config.toml
d_model = 160
d_mlp = 640
rope_base = 89700.0
attn_scale = 0.125
init = "uniform"
init_std_qkv = 0.0439
init_std_o = 0.0545
lr_mult_o = 1.26
train_tokens = 165200000
Each number is 500 + 40 x the weight over its row's rms, rounded and kept within 0 to 999. Layers, rows and columns count from 0. Numbers have three digits each. The size before them is the row's rms in percent of the matrix's.

# up: layer 4 MLP up, 640x160, rms 0.0612, rows 204-258, columns 80-159
# down: layer 4 MLP down (transposed), 640x160, rms 0.0629, rows 204-257, columns 80-159
# gate: layer 4 MLP gate, 640x160, rms 0.0643, rows 205-258, columns 80-159
up204 108:572489515490450526445548501551444508518426503534494476443487509530573536539567452512544532515449502484544468503407487436563544515484528528528477415560460443564421484492486478455435520573576533501555489535494482494556479466510488466412424509
down204 103:520596564386436474490488479482519505468560438500559429550567465572517495532538515543455488425541500493484465508414559445460492493533439473479516597529475412497544543442500516527489513549531502386483440489494587512473522498472527496526543541
gate205 102:611473530485510516520501496526505492438463508528582445479529595474456437530526522494462504459484538528496538523496433460523510486422520496482546539478524558564434423558466542532502544531495515482532451475468498486519601485470502517451513449
up205 098:567552478436551476449459463472503477510443504495580489459505534489433468515456499519465492486505481471501504467497464520520528512450506405509524526587519500528465449494458533514518573567531573464485447490536486527558519491510440532468453471
down205 096:463480479466568458488495464476499489533509526440458550577496512537549500508511547482541491495544443540542465514443505576503530570533514480413446545550491481527505456509492536538480505547504487522512456562489542507531493484515559497506537487
gate206 102:448523509474490527481513428508535443566424543517521478550486457491456507421494461500509501584493469535490499520590507485498513480532491502496568497543501442488530528521580500527466468549528413483545513470471524464578512468471489460473446491
up206 105:522417519465438471430504497509582562489614539463469478460500503464428515421494474516575520526451446461450470511538590574485535570555493560486557501489504537479460474530488564437441512523550460456489532482523535478467438573507510446530535543
down206 097:500543487535536447547471569467542475526490471498555521496593495543516418490547496517477442439505498472521460460485539460444499475436414491486475540557601478484487508425496475453568475514536487546493502481478465450504528522481495481505480579
gate207 094:497484461453535460488554534481531497488451478477490492504407471485532441504509510428430553500553501517507458476467495499531513449474517539421553460481493498532485503505553552394530552563515563500509471434520497537460515518514471503472493472
up207 105:488515511518569465489555483520491577440527452475494544462522557481476476432466515470507486435510460549482561483542489504498500515537501488462494552527531451501502484469486517540524460441497525443441474503533536545557438513547524422491526527
down207 093:526471522516476511463512510452455503517455528491474454467474491507470434479509532475452463428486517452540562550430453489472456485444485519500480573488456539582464504485517489464514514539514480540559431467487474459484504556572566486440502481
gate208 101:500510489450443571586548495506443416481557480447548597458506495535526487449455521442423462490469527484510502516479530468439455555535493555456505543428497462464502524469498509525485496502487496486428435525470563505533493534497445466491517477
up208 097:479542484501502478460506421432512529518503495496497513504470489590542459487459444585506494482352485505473422463467467485484521476522477508491533511496436516439519536509498517518504596542431541497486493453493514552458494452472476482539422472
down208 105:497514503473558520440500478525504563502470420543470409521420505530555546448509489541516569514536499450521473435535554456490520536503448487512550497486522522480427462511539479516531500477504448537556510438481532464519470448494545555473574504
gate209 112:496454488501537538528441480516479492502509542494488514533518553524498419454443535516462569525503558483538423466548399483532551504534459524482493466438459564470442584505425535508528490435478419566468437552460516502517567495444457516519467501
up209 098:486513565535486512548493533567545482459467549441504544477461483504533444469486495538548544580519542468516462490400504482558592449519404483431476506522474538484477492502557537554544493489480569491421566538501530521525470510499485477536530532
down209 105:516504571469493543503555551531523513496404506448516522469492494515545537477478507490539501453482483505515472447499403543519468477478519482471488436476425486499561524493504464567536478510515510594454470439460443540467482471503454474505431469
gate210 088:492542543545517453478485518541426530612489538427491464503498525528519555504435444509418487547540426427539517453496535519434457549473470475491600425519551483465437501491510495500515555518522514490479495440431448474504471504474497559563480477
up210 092:446453488463488524534445463511557461441587458507416539467420530533529539470507512529527452537443479546463511496391537524555417481557531477490545519479480539572531547445471422477563550553457427482456538529478526501497501559509529464458491501
down210 097:517506451492559532500473551518560453516472453500467527473477502471436472504503511478522433596432567530520500524554441555502528473534450464471532481564448537463527529533531464516454455444469504516476433484582520462540552523536496496424525418
gate211 103:530539496485595438505486521488491469442453487562447493542444494539534501497536512532470489548488450460559545486509461511510499473493440489472436550556505483503492427529536370498478498495521535453463528481540495527531454528497532552487491513
up211 101:506552431540416502455479511480473528525487476496588475423479478540494491446517488495412574564483441471440522521502564579482505489538431506514434469495466551449475474548482477494422474506461485517522526580478522465444524493502518523562537483
down211 104:472437568470461483418496461477555479488458531498500490456487527407456571508515490536494536446471475449491620505524576503504533464587406557584545490479493514496543494489440532476498528454514497480504514579533502496500508515528460546514427513
gate212 103:493541523530422509414511481517584553535471483472507473543427517485561445474513507519502487571443431492480464502442458530529456518524392486501455435512489459506481496492428490523552484475525500483602405411533510505553472516448499466538462548
up212 104:465516546526524493520570510480573542474423498471532490501520476480404458525491504556462476462493466458461413460498451422527568538471564583522505468441548501482542426518426402501489494497528483472506519508513510495511495528530571459458484505
down212 098:506550503571501531546536475550490460554527525455459476498423498551435576514539575525523571452462487555457516536428480563516479490496448449521532554500465472530553564492483411481511526494467530534466444477523525558408485501549507537512448487
gate213 096:551449453538537538516559483471489550534446446501516483496508481538509540533567443519487537518519470483467516525543503453521521475477508423520490544505547467593460474490465467462485523455458453439511532557499473435536516514600482455480489499
up213 096:496490533452494490458552484503418420527560491522456494433488550449479436510525511535504521498519550428586534467536548584487477490560534550466438437437455492410515499496470439552526522492551436547504449508525511519457500483427544396515542526
down213 102:572496507523558438508494485578464494502548480571588504437522462529506462472556493442478490472535532469523507579487504545559516455509532466432457426470544459564485525458525459489483458512498490496530523458404485541481516458407455487505479605
gate214 106:518438482529454438455529474462513449532479448501551465506500579533557500464508473506477472493459511512439526467538449464467479497550522521482526494493495512529500515516544518563518521461469524531482459455442547499398525540403536480522522528
up214 101:519508489548506576481475518447467548522494480458479497459472570531459580493458574540482392441481455574568552466519519436475518527478547500513545465559549472399534542558580517512426500559572535496583542520504505507537515517469509471479483467
down214 107:553478454548512486519514424468489495557520416523498508449475593508531545526518496394469400465510449537519455468538437431536404394472445496524479419512556457512510461446510482488533550519454539463500487468467437537543492502502576460542531449
gate215 091:513543510451538541474531529521456491474543469540585497504544492541559572544533432428545478538538533583475528452493533430471458574506476531522503454522484487472562570532493465571555540578477474520538554528515483525513572491479510533451536528
up215 095:441509512484515527501425495504521512505469457444538555473496477478469518467584529528415480511519490511601525506457512506542456402506534509559448558487462513495445506555569480543512498457614478431567580487540464463488540531555478556577522486
down215 097:551421541445544546562479545494518552548421529511507519507485535543480462558502478474455555486530517431513509458524496473489431507452487461514448530546486570535483511460498494544496479572483447491452556490516442535506451511558552485539451453
gate216 102:489468395556484490456497495476464533450594501535546508486490442496565515517561512518537522533483557492464471492502521497498478515460598477507484461468447490520498545503502455429474457463462541502522496505555519423520561454439537576604510494
up216 106:447489463487514445509498464510540485551437567488483492551549534560553490507477503540544482494550551456498481578477502479456489462458524540570481498472488545450441461487531438465470479584536436452391463498445522491531532475493547508419462470
down216 099:541572450418407484507550527467565514528535484438456505537503500520493512477489462474501506543488516478433508487505581517477473487536499450549518466480526525472554488508502483579471513556503508478517545521472505488508519509524545478423465467
gate217 093:523516496532510403539520518495480449540487542443452593513491520457498525469482519532460533501569463604526442482532509583512515492562514462488492425445576496464474503525515496554501478517540520549530574433525517543491481530458487650449498441
up217 097:414488458492454569486535544564523508530470486512465456541525571497538503539484535500475458488500484512443477519547553581502449483540495420418501477498485537480465478520516566476519480538523493477458546509521467521467522577470474475445526490
down217 098:518427448512489455519510467559471470493510514469504516493533545553533510497487459489511481503485525486527440509507491471453472571543503506527552531451516442435549462464498494550498518531495526486565569473509469525495516505466503523532471520
gate218 102:560487547528491493497396474533539575465490474470424507501521469479496494449444519521468549502428467420514454447430494487553531514477445449511478493453462545515501508449472507505492473452487514493455484507489462460527450502561445546486542514
up218 098:459477507515453445507580516440515484504528571426495495456497543529478546549531413508546504474600473552509508508552523547529494492496533549440467503524514440414522411567548543503549551502480508515473485541460464484409529470509540515578481459
down218 097:505531504493486479535551418523449496546483504493511485491509512464434531501515498517574534521491477455549433451522439437450573533522507548378523505540542497479477533453435575535516563402536527448569479538445549576475474548469561524466497554
gate219 104:477494510545485480481530435478565511514512512507493527481434478500500474573569493546419590499549539472575534530488601521493492501471545506531555475506488526491509511526532461524509537521533520562487530517449528526498540541485530505497562462
up219 106:510468478448502526473454474486516503559454502528473528430569531478473511459542403516495469486455434444545483548488518473487469564459513539484451505431490504496451496433489545497457533464472477520507520453439459487515513469435514556529467504
down219 102:556468507590512513494489484454493550516508488440526529562543497471469449384461538470495482446457480501450506537471517473512580504526484533541518476503484507536546526427461547584554440490476466483555538444543537488477495476550449446462491504
gate220 104:541510600510423527480464502510528451520479531556459507479561464445542467513490503577507540484449510496440431478511474474531483539510503592516474481551470482451528468502539468515533470548458521519443498528449507441482528485532504521436543453
up220 107:508515504424531457541472580471546519444445502523444515528505510486508506531478502449519519527466502556497455464523435456543471419535440516552546466528559491473466524474514498511513439466494503539508533500506554459585556513495559461513537470
down220 104:464502482449439524523472454481548533498479465501464485533511560498482462519491493474522520519569521568471576428428520608525522464484480513577550470463428448456503573548516484481567482417529558572529524478449486483533467547429484514498485506
gate221 100:489479489557489479416547541509483479456551525384459478519440508455508494566486531395502482449437515544601492541550462456465538514458524494555455529435531487509446499526510418512545524448467508469482487499528541516482467601551483536479473512
up221 103:485481462457528436498523478546468457492476448556499488514487463464596524505486475553518505535406528483444419511491458553477451508464527458474445503462584440518535490438449480515488436547467481536455590494515528483473595545448443451542478524
down221 100:492467432451440460535502504562485492498513416546444475506511456483616519521481514462522563497459538547467428533546488457526534552573488489490555440491576528446513478497480491560490448428480483502481412508524455452515515451532464423509525482
gate222 096:522474538520569512503506536556519557536534475533458578500483511486503487491558473513493554475558500454451473441478530536388474554554542454455528447546542478475555547546451497495499515506475503459483546551438552494513531512470524529497543500
up222 100:492596488509561449516573556464514509427502522505506538509464499428459478511475507466564460436471536528510460471495508506474642493454498492546547531398465489467502520446506549464472495450549566466462484495537479408445416511422551532459497513
down222 097:550572484477511454449511551509498482443532502475462462467542495518546514417563479497496515434470520512518528555458534515529571490491493552503513443561497550574454482503517527486524498534556460432485495513532520433546516418518513467529462587
gate223 101:458500581505515497535534513474533503580564527529495516528445477501507490506506584462466487484456564451498522548495555482467530514466451461485469548399479545500534481476537480479525493516464456580499487434477450488505509447511533537481539497
up223 104:518581471489464433490515496425508499554425469551486455477479459559528460488399421516560481464586469517489522483472486511490457447553556461535524519509517542479495486516458469466458566460571500454429553580488445538456432519492435500444502520
down223 097:519464611535551530472571435575477425507544463495548505472501532564477490439486431488467523450517510558447491562494478506544518454501502546417460461478520484481534539567500528585552443466556505452590495438463526523420502465492553443566486524
gate224 095:472527522541502561465509405487528427499505545422459481514475485544521487455442525408506519510533532541538502540446494484569466462472520503418397514515433447521533498498461552514467470489527545493443543549527443498472528423557492540548484447
up224 092:524468491548453434505589469547453451476525517482493547527490501536487500443499561569529532447484566534528507505436451449516481536458472469476512439546496472498445454497438483467515517592529456580466570552481459423543483500552418479508407477
down224 097:427538535483526471516483515543556491544556489541418475480511549474476487460525574490506438494461486484486490537534533419467511485510484456566437540497548466505481493493454517473506509482500559461512437430421495482567535526498536534503496527
gate225 111:505561432554499518436508453473542457502528526506468443515461538527534515428506468574465521382453518494440543544504488500462441506466537488522491530529453453467561531483510479567472562506508500423444519511500525527548474443421512492512512557
up225 099:480479508479605457459385498440479482550467580479405577411481471545467448536576499482520456502488552506527470553536481492509513466474444511478516547515595493499469484543558473510481567474482554545542480511469529491564501555464477491523533503
down225 099:523531454501510519448539537484593439534511509511480507410457465565445483474580483478513552533511502497551523506469507447490511549532442526510531523468539547441444497552502463541463432461506504515447541470578490515519552520481497409498480483
gate226 098:463508489474478512453441528545560473510569564476491544484466514499483515518480482500493602588483521509502476566474583495566456499481492438569461523562523506460495503494468491473551461446558517449459517416481494464522440476419537345473538527
up226 110:434516491507530487484564497421511550503460527512521483527411469466511468528505524543557539422475507502473489506452504526541465481465497502521431428517544465510491485503491442560503489541443498532440455475533553517495467411490553411417491496
down226 109:562588518542561562486456466466427473584463470506491506551514533512487513453553467531549560504527514513548501527526518499476458550452488521534487503475509441500521581543464470510464469525461503468425507482557512520506520434497551540475443439
gate227 098:447466493463465501524472454578602520536418526511514525519465501529590488571471523491519512563482471443473520501569465450544503494526481459558548527471414471501538569445514568477506500529510491489498414515461494533528460491589463594533493458
up227 097:538500464568469482511479513514625527491499571466474468503480432445525414549495514556498488597489492562508500479542505462614473423520510591523558519469527504528451537541524472505494489533468505501441470518501503505548474530512461503497519432
down227 102:558470494553511557424526523529612454508466496520462511472489480479397493464496472456540420497557475488475525540474525505564534461493533480523535503528502574490475451581516522493512468520472556511477516475526454420448533491515405452515517490
gate228 110:501496511517432473483479452567565517400478476525500526561505470474528556570493589489458578398519486472445508529509571507505450558536436514499515452502527513482534440452490456544440441554510508553501480548579469479497463477524498504500428428
up228 108:511514454489452427492498588527524520573541414602476472475487441506468479537459514508528530506480533553487461515485585547494478499510517569398542454456445504516544486454544464516486516482531489475501507476449539463528461456517542528493546538
down228 103:453546549548503534570506518535436528495464422462434469453534497522539507468447426465540420607429490459525487545480525527574519547490515534420494496475494569512520526494481494494485540516509433463575533530457510506514459551492549503554562463
gate229 103:481426517548490472527429465497565492465534560555522515533526483489470530507503550507537583517438489516491488509475487485483484532490486509518453548546476497449468463596488510476511551547540452459510484481498449487437553461476523495513430443
up229 093:506417542480446527438546537527510494494510513498523468542481478432509520517487503517529497471448488505433505437491483471469505473527513452420464488572437526503440495542435465463505494462462464547499507572446537505467476482531478396491443495
down229 101:512565449434461562473587511538483514446497482475478448524515529478485574524503534530510444504535472496487549481492446478522583482532534522432473517516490492509549472517464458509520421539470496533538557482408477495531502570550503455533493511
gate230 100:478403533552482438508553549536465439554540423537502463446527501425479536476477486477567502564511559466525463481556508498487423527494507516490510391516535505525473510507536566481479522571496478521553492475505517530504466487578525391518524497
up230 091:481448505518571475513429531514470512473585462512484587514478470515459558541558510538513467564516469522555467419456488506515560524531511530532505536511543556494469469543501538578456509465557538490490489483468426468532497465551534459485423536
down230 092:534504490483470536468449532522472526485480516508486516573486480517452494542511570512484583457533482485456448515445452516510569529422512510511565521456498563480462519602459479503462565433463537536442437534441553489529469474495430486542420563
gate231 099:511478571497564491478435518490482501552487559477543466444509490459472561544527494535477536491434445484463567485533507565458552512533506545607463522436512486488563487421545524521571493557505508503430528443542549513509456434427487513566428530
up231 090:467525488490507504515524487479505473519466447558554517489459464456472522522480567498526494456532461518444453478452525487521538516594556520533480487518454475510504487550513487483602512514463498463537470515447505480490545536523473434510491549
down231 100:549490446529532435474521529494514542551472542531500505465549495466491484490485479496480510506457505527509486509485488578532499530468527482502476524516524496573440508544552481467461481461542524452557535558480503528526484389493449457492502423
gate232 100:517456555504406554557492487489535550501516404453503485474519444487510566547450482436466532526549521450433496511559501451489489567458437492489504498534489510536507498509541524504503467489473556474483526561443523443490489458418542515520548511
up232 099:468444542540507581438530567462455560493457566525501543535546522511463499458515537527483445529545522491527486472509541440456508517530486499456503449498477480448552505467464501456503523470462493579529540424450443598492528537520439510432464490
down232 094:480458530527473492535495520410479462524500486568481503526510527511510536585562482506427469443431459516476466527513520380456456482464537503552486473429497441549563498498465585509524526502456465534428540481466517479459536525497446527455534524
gate233 104:562474500577537539473511568438445456554506427515454524434568507535481462515526535435484522531444440500582487466446413434417516485557511545506502470501538511454477500496448498480501551507527489463489484519514563608524520540511455494492542528
up233 096:466527492461569451497514446539523456476529518495510444460408420503498489542454519516503453533489429509494461488589530534549522547489452480493545520562468484539541503520548482515541535515445497465590466450604408498534481506549510479517484454
down233 093:512458454568562468500442483440477477530509451567474501454424516596513497466445520476464501499435426481513515462567526508434504551489534516484582522454491460505493535466540489436508539477442525491470490497570559557531532570492515445449563479
gate234 091:434508581526449493483481553524482535522440457523517518506508521419497494467459453484562487522462507553458455436536471487430513490529505472454482539473570534481501494451469435493475516486518514440570496507527516398462487541492525523491460497
up234 082:456442524520473559441470506534532511524456447469538541450548552473446457488464423498532514405439531464425514481584472461550451509466526472500477495486543499534418551513447388462483478443551501514494536480495455536525506500510530581494523526
down234 092:562464557491480518508507475523508449453490500495486510533513509433568425521471474546473496512501434485421492470556603447627470537557479486564443550464539503565522532504502416499467434500553496526504538480507528448512483482510545519594553597
gate235 102:485464484524546490493466520530496584522516493478503513433492454493453444453429514532411470527490519537485477458509509482482514482491491535457474497515514509520443541456435576452500557466535442510503409487487493457566451511511499510472464506
up235 106:474513521525485579475550517576492504516525483455461472560498510544453547494505479480501583485584515609480501475595516522525481489461487467493508439531514510521547570442505543507470525484442524542511472521536398484490550493507534560448494557
down235 103:539482528556458508553478481478560491486449528499520513494473530436510511500524551550517455562501545514499514549491478560553517449449478481476498507489572501448536491544511440638519503565471488505507541515493460486549532536457481445519520503
gate236 111:506417492469547471440517507557515559488447466523541472499551426519562457473493466422411525458468524470539555541445538530534511472522492531539502473546501518477517481475521501531461429503547506465490468549569560534479501449473548478583541472
up236 110:495452488430566446491499472437515492443480489506554464548560494539515523519424486464449583431499532453517529518505453531505473498511512487456436539563558526445525490449462619475526466495495532525459443524503540495473521482534534463544538533
down236 105:502438455465565475550437491451517500469483558550503490458477574459541478450554504466495443454528525457492524502486485450470537519404485485481542539473435474430431431535435528504528491529515537505538435573514511445560499426494488515554502538
gate237 087:532419577552508489429462515503576512460477532509533518508469470516505507557575556523535545421518426556503464464432455467522512563439443486529450594498548519598532535483478496532553605539484532491494463486492505462477531588456526500505526454
up237 094:484490445523488512577521515513463458494528570449538459553540435502540467550550503483587483525511571465434506488504522516456463537554484541504592486509505574505450565504479514485484508526518436562509527486466521550539458442408554473538440519
down237 094:507518514559542517462433488471531500495527490513500528529445495507571470476583479522496534421547429550433492414452517456561529456397504428511511535512532548516562484476494501529527475498514456523541470532456541531504504508529526519444502473
gate238 102:538471413460495499473511499537490499514509481489534525516499472519476534550464488480559600487506495513504444503460510546547508517561520467472469510494478500468506465541477482498548472426460486487458425543441379577529535564441549445484511475
up238 102:468503572533471490515562470489516524486504479514544450496529459471550514497587477563480537564554521458429538467494540529440540526511410475518510493541478546516428563475533527485496505511510475540526447528510503506516484483455479485523567520
down238 101:407524460479544468540511511549553444544507438511528531439508542543473524542513491566459496521508477497556444500422532527535530473522503546451423565576520500551573501519530464509509496591468407515504473487502424502484529551519493494462486429
gate239 101:497522465545503428548441515537458451505548473497488495498480573532482520527526508429483498506465473529518513500525522486496472451436536470517553497493460475460527546536588492432504438447466523511489522527525530541466465520499521432507554451
up239 102:514542519495551602513462516568498480456528460491508500478571584518448459487551473471474483552490571524548456515442484497493535536551464429477430467505492459556525557466529489477512510522478515464557516515504468465581469494501521534460521451
down239 102:478485519515478514470588478485500460558491484417522478467488518571531483497480490428559493563471482576548573587500450489560516431512468511487576504501542542470466530456506513479508480489463391489538536462504526493474538502490456544518491515
gate240 100:471587467540523468534491511479497423514597536464512512520496463528468410588509513520490546529499589509466547567536500472441487446538542469542474522466532490522457557519487546539475582451485424485518524502500497523528489561541511540478486491
up240 100:575431550457531484496460568555461434438474507497501465482435445461544518478553520525560438486556497499465507549426522493583446534443481554506536553556505567478488552511493535506508471502479483465459577456524529549522533509516504485581509504
down240 103:527514455472498468461524530564596535505492498471478546451475473540556527517566483524567575486472496486499551505515485480483530561491457458471520551510523477452533461465512528481558540545475480524531455471465584492487582535387480516523497485
gate241 096:475465458532457545523511520445520530466553451527515559489474461432533487524487488418467495472560533461524476460521507547528550497494470574538480441476516468478589433482539500452504454507567459431508471410494509407500484551577516505493476546
up241 096:524545451552546459458481562497536497487529472493456481452512486505588513495536508557537570506471567499445450477498529566476470471526505430471513495461516421471436526483405527504481519531511518552581551504498447563597523452508427470486552467
down241 098:511480474558476491525502496473502514568528404493467593510487482427582483511474404468542451462524496544467416515510535524506524553525536513562434449476499521479543491505481508427516500458476579444527523516493502575504526516498519479507487445
gate242 099:481487472497489506517446525489573565465518540546484455553509508508536526552525468474397529562488525546503504589455465549437435511437514542510554443498579524497518519501464449568466491468419465516511561444490542561504505441490498452465444459
up242 101:479531519490477545540482520508505444500506495471503515470577504483541457485518448436554487445465505487552523549523422514507446529470547515450558484487485438534464541506503518553491488446425561530409560454475457498515426478600465447508546507
down242 095:471442522489471490472511463465477607550567554511433506553475457522553506476522505522475467489497551455531438496457522493472549461512442483569562512526511462475525445544485444487479516494529482517519490576536546497486513455476501442525447559
gate243 098:512490446526496527502540452474514438467507433479467572518422545498477581490438469516481470579436538533615444603546531515451516447522472458422514524516519486482545554473476423479482474430470455569498493451551497461545453463598492468486497529
up243 110:480475454515510492525524514594423426459466410487532543516456537513515491541486528491545513462522494540458504483515464423530508413457521513560446512553514504525504555496542474565468372535480471502485473498466497432569470503437491499531489570
down243 105:537475547527506480473505506481458592522522501531499502538560527520480466559488478546486562460516483513557506539539488488539534483492425526469420407558463513489451515588554474446488530582440457512510480545511549487528451582461492478428477423
gate244 102:470516463460492466629518512558528503449535455573514430541484554468508506484527442518476560540547440525442416555559503488419487509484502507528464530540539512550521498491422433504453547513576519518513504500541538501570550529531532463519445498
up244 112:478508513532455525436509537480625487507470470415518489558477503496527523487457504544450532508523522467539442461533518465515556572530461479540505422485468472503441527498425534557539533487550507479426478470505480516483474520440414555516516538
down244 104:472464490495499501504502502516485539512584523502478491481429437594505477500481460535494493559541562513519480432504591545471553540525525470424472557513435552470490465475504532483554436508590535433528431522513507442539452514470468513479604530
gate245 092:462551480481526427455453520537531537471522480511449501505485429482515488517462558474576525498454490523482517524430557454503443517504498494535569489517466542481489494480475554536564477482437515450484521520605570478553464424487597501494467466
up245 097:532497458498509492587505473543475499529561560519483495439489441498495533448466512552507520497509503439449516470473431455496457604492504442476492479494490530508466463549531455513463532507520547403503530506514532432442508533510509474490516511
down245 096:447507478443492571509443491551549457518556492523486490540498478527523515520495551517538543536464499468482533491502464521518556536452500539490388485520588522528493578526460586521514535475430503548538485546498490481472564505494518493506483509
gate246 099:474489489544525492496515508466506574472503482502477582503512511541497524514487428428432506444506525442486462445494531450542499498488581478493589522483524506457449497510556565515522535504422438492515440510506507431410531501555532462496485460
up246 104:504460534417494559565483514512522465513515492477554506497477509445476520420422551449499494578453519530449557447498498500469548505530470506542532546462536541507433432481468429510477482454443467474537536402489504476611545449507465487482534553
down246 107:553503534431530514512524533461482443452450453463587536545490513514584550507392542519523445565487528487480528534520533478474544553459477523547480555448593564464541442534499468544535446488457495571506481465535481518580482525477490488494527536
gate247 096:491470497513528463493478530504513538477499477448502496555558460431526471516580434517470498514518475513509454450561442547471533440562472566540549466492514461566542454572444504533478416538453513531512503503454454567539429540446525505450603554
up247 093:524544489539493455476466508468542453457496440445517466556522455471513493547520513538540512577500450429498523500503395515469483549512475569484546497560484526581515503487521484594540478546479478556498507484481447515587396531477481443431561482
down247 098:512521467521487515477453486502447531521509495564493469484441500573534483504475512516506563502432537517510450470531434480541418481414460467532521507491468381481514462487487453485519541496566501522580557526461440462535433536555493538459460440
gate248 110:534509503409585412497526432510501483541449453499500509496510475513500562475451518517537574524490610532471536564441507535480494484499447468525462495514561478511544469457532439414545551480517439496526520546507549538508489535475456459528406468
up248 107:522501488499499528475454450540529569530486508531439519479484497515565575433474482510472462453488530493550530459498561512546468498500554476498473507549525566508483552559452514543518519496497465523529513475489553519503524472503441489490484437
down248 105:525573453501443539497553467509513501504488478459458467472518439473402483416523539559526478471443493576486581517577468429531514482460445493522558538460425504481524466511574423459561467487565475575408480550481465541520480523504477553500468524
gate249 101:434495457531550568521575545509448487534504486534522520449497542540456533504471568507465463546458421411483521542513522438560501476521471509491516544469453547448508514523466450518512462422463456515557475475435566441518463458522539467543406474
up249 097:496458424513539502512470534441534487507564565539529466531483535559554573544540522437481460625460479524491498497492497496443521532582493488493553582559514506526570525548493464513546517454484496501533567412585563469504504476457511517556511540
down249 098:512509500509507473536482496471501589508534394446457520555482555461478586446505537485529563519525450505490547460437488563495497527403551523496507484522542554396453432500522422504517484504490565452473487489557472437493457479565519483482424518
gate250 092:513441520570521515433486580483485454457493476493509416460495526467485520494541572508495491504454414473496438579552507484515512526590477498494539504574563421469503381522530487498483475498526533531516497490496461448570474478526492507476476464
up250 108:469479530486505447477454556507435554479470492491532533496452506470488493479544576504449451512508432562569547546604453471486525545466554528549533517479469439531498534538501469579506544497498531537504483500522495487524451537516554592490564484
down250 100:569501541500493551468530530430475477503501482464471500435470509542492593583455460577532522451480515440434532522495475472490449512573459542459454489492478486421460507508517458437504500483459539461558513501530489444499510467457370475513482513
gate251 104:480437552453484489543444504494497448506489467531535461484527455497468476461570505503482501498447410487466509487510476572468529434470455451480497522557511541563461489452473478493550497430572546513477474484399442502544473513432502506512502488
up251 105:475447579503460468553511556515472540502490482560536420548505498511474446523566497466532512538471439485506572509431509578529454466471470496536532468465450482479405507430519433455503529473556482478478450481452559427480422492463590506517534516
down251 105:505537501469569489494452490517532521483505459540455551489520539561531512546527542601473436472487478564517497503508468498459567438485537471431580477516519522432503463570450501475563552532483505498500496459468486424479502532506518592481479575
gate252 108:551470416529481573534460532559506475537519505481570473442468532451524525550533513515438550549449455495532497505504430457472517507476563442470472465444437529531517479508548509481500542426495451509529521534517531458478491451468628425482498456
up252 101:381550443505526517528524537524473481467480526533465411531469415464455452449513493522495517489563553478542530534445431521528503518547549473510525485498428535471513504477558493511515500507503554440547507538537503408494506532562501491498435479
down252 104:427577448469476504558476527545532492523517433591435529456449454503477503500520484487522544548508488460496541521489517558426534504500463432456520501451501510481502511397520489439454513445523507469558484493502482437469517549532521525519419484
gate253 109:548505501586441491498477440528513494497480504485503441459582458507512479531530476494502516471489472524469513481488488456468462472465495514494507505486522520477456556563513473466479535530511561441527512499502443496514538525518528460433562389
up253 108:457512479448553533444451478466516451432504488487497482474462552556468551483504402515445526468515473440514519588462523482433516442524435538434478458550507476552512465505610507479532456545525480481494462486457483552526477533496519537461508470
down253 101:545463523463471538505533492498547493508442513483525466491504499570530473456518468432501444514565510454552519490446580501528455516534458492529536489483546537550485535503578502500510542460483526520517464450493438401479467516535514510531505364
gate254 100:515458555500469501477421541540501486509435512526545497481451432512468475541503464439467460459526492456550531436522539489504538488493441439504514461482453499519442533452435477494507535457504502496447490551453432567495516528520521515512453456
up254 102:522561540549542479458495506492528518516489562502483448492521524490478512542438465455546560462476441569528529491569445525514503454533511565531462453463486570506545456481520532478492501428552484525542466523511512589496517447480515503556471514
down254 105:544460618443533500473538509533531475553475565508472467471551456577427462500434527463527564530499499501575583495548468469502497556497442492507628501515509495524544578538460492494481546505502473466509485528463463505516501434488481426458507477
gate255 096:492490381469506490486417494510429463458496535529547497539518480474498474467501509464468421478486525490479445514498519497518407520539502536452516480415438446533477462468486502491532416419506482526489446551436481543567451516588566549416567533
up255 095:484438522508506525478524487536457528435438479423564493536518509433494484468578452456451444504488362448468579456468512483536491513491532480503563523526480533491523532535532540483491553555606492512450512499561487493455534521536557477463518497
down255 100:463541529482540487455514529463441515433438557461532522552450493578509441480533535565548491525480510467542562525502561493537521477546488517545581476478506487544554565516432551477490476544531520602496531524497466438458532484529458469524422528
gate256 098:476535498529535497531466513483453556513583439532488511438547440493487524584550498480494542474466484440530520438469493579488491427546490476534523529481494429525543567468562532528458526573482524518519500525458486531570474469455568482504546520
up256 099:472485489499452479523493563473473504461453542477480557476516542494458521508469451532552482547540478547454508538493518452461504585415454453473520435498437506503520447460570497533516516515510504531494517506504520431473603508557409472477481477
down256 092:442497496528441521480535453569608491497514485479506540557488516420565540449495554543507507483497510493532549533549477514486535527498490533522452497578548480517487486488447489493529479422521542525489470521499443464519470586476441512532453417
gate257 092:499519553522507550553557476500480570449479506478554578522510484481490487513514553537454566543532512523476427441459488550516461513459479519540451524502455478521513570486490450472546543548571485481607475516563495538503514523480570515553499515
up257 098:532507462557505475473473485463508444519519468461478490450445435531545471467512476523564512468517520497524543510477448539498539529523464485586472609547456457521454494509481520524533513533509476487466499568451536459578467580525411446527499493
down257 099:427495461517476531505489481451507568535550398509500580446538450527533439482540516532516518483513496503548460494478439536519521462524526451435555522439496502483457537526534489557498457471535557504470500481444564533486469500526486360528454533
gate258 095:506524501550484527614500540431512521537536510447568486501457547507520500506545445443507472534478475477423558566507508477535369465516471460503480458518523524442486480524519553551533501527514464562471491447477504537451494490434475512472461485
up258 098:515487550438545468481507551497558525545531462554508512480519411492441449533495559493458551562475537508483496384466518446495432476468482496492517509490514539432485568543499505578452473486530464525392458508501548398492483534489438504522546494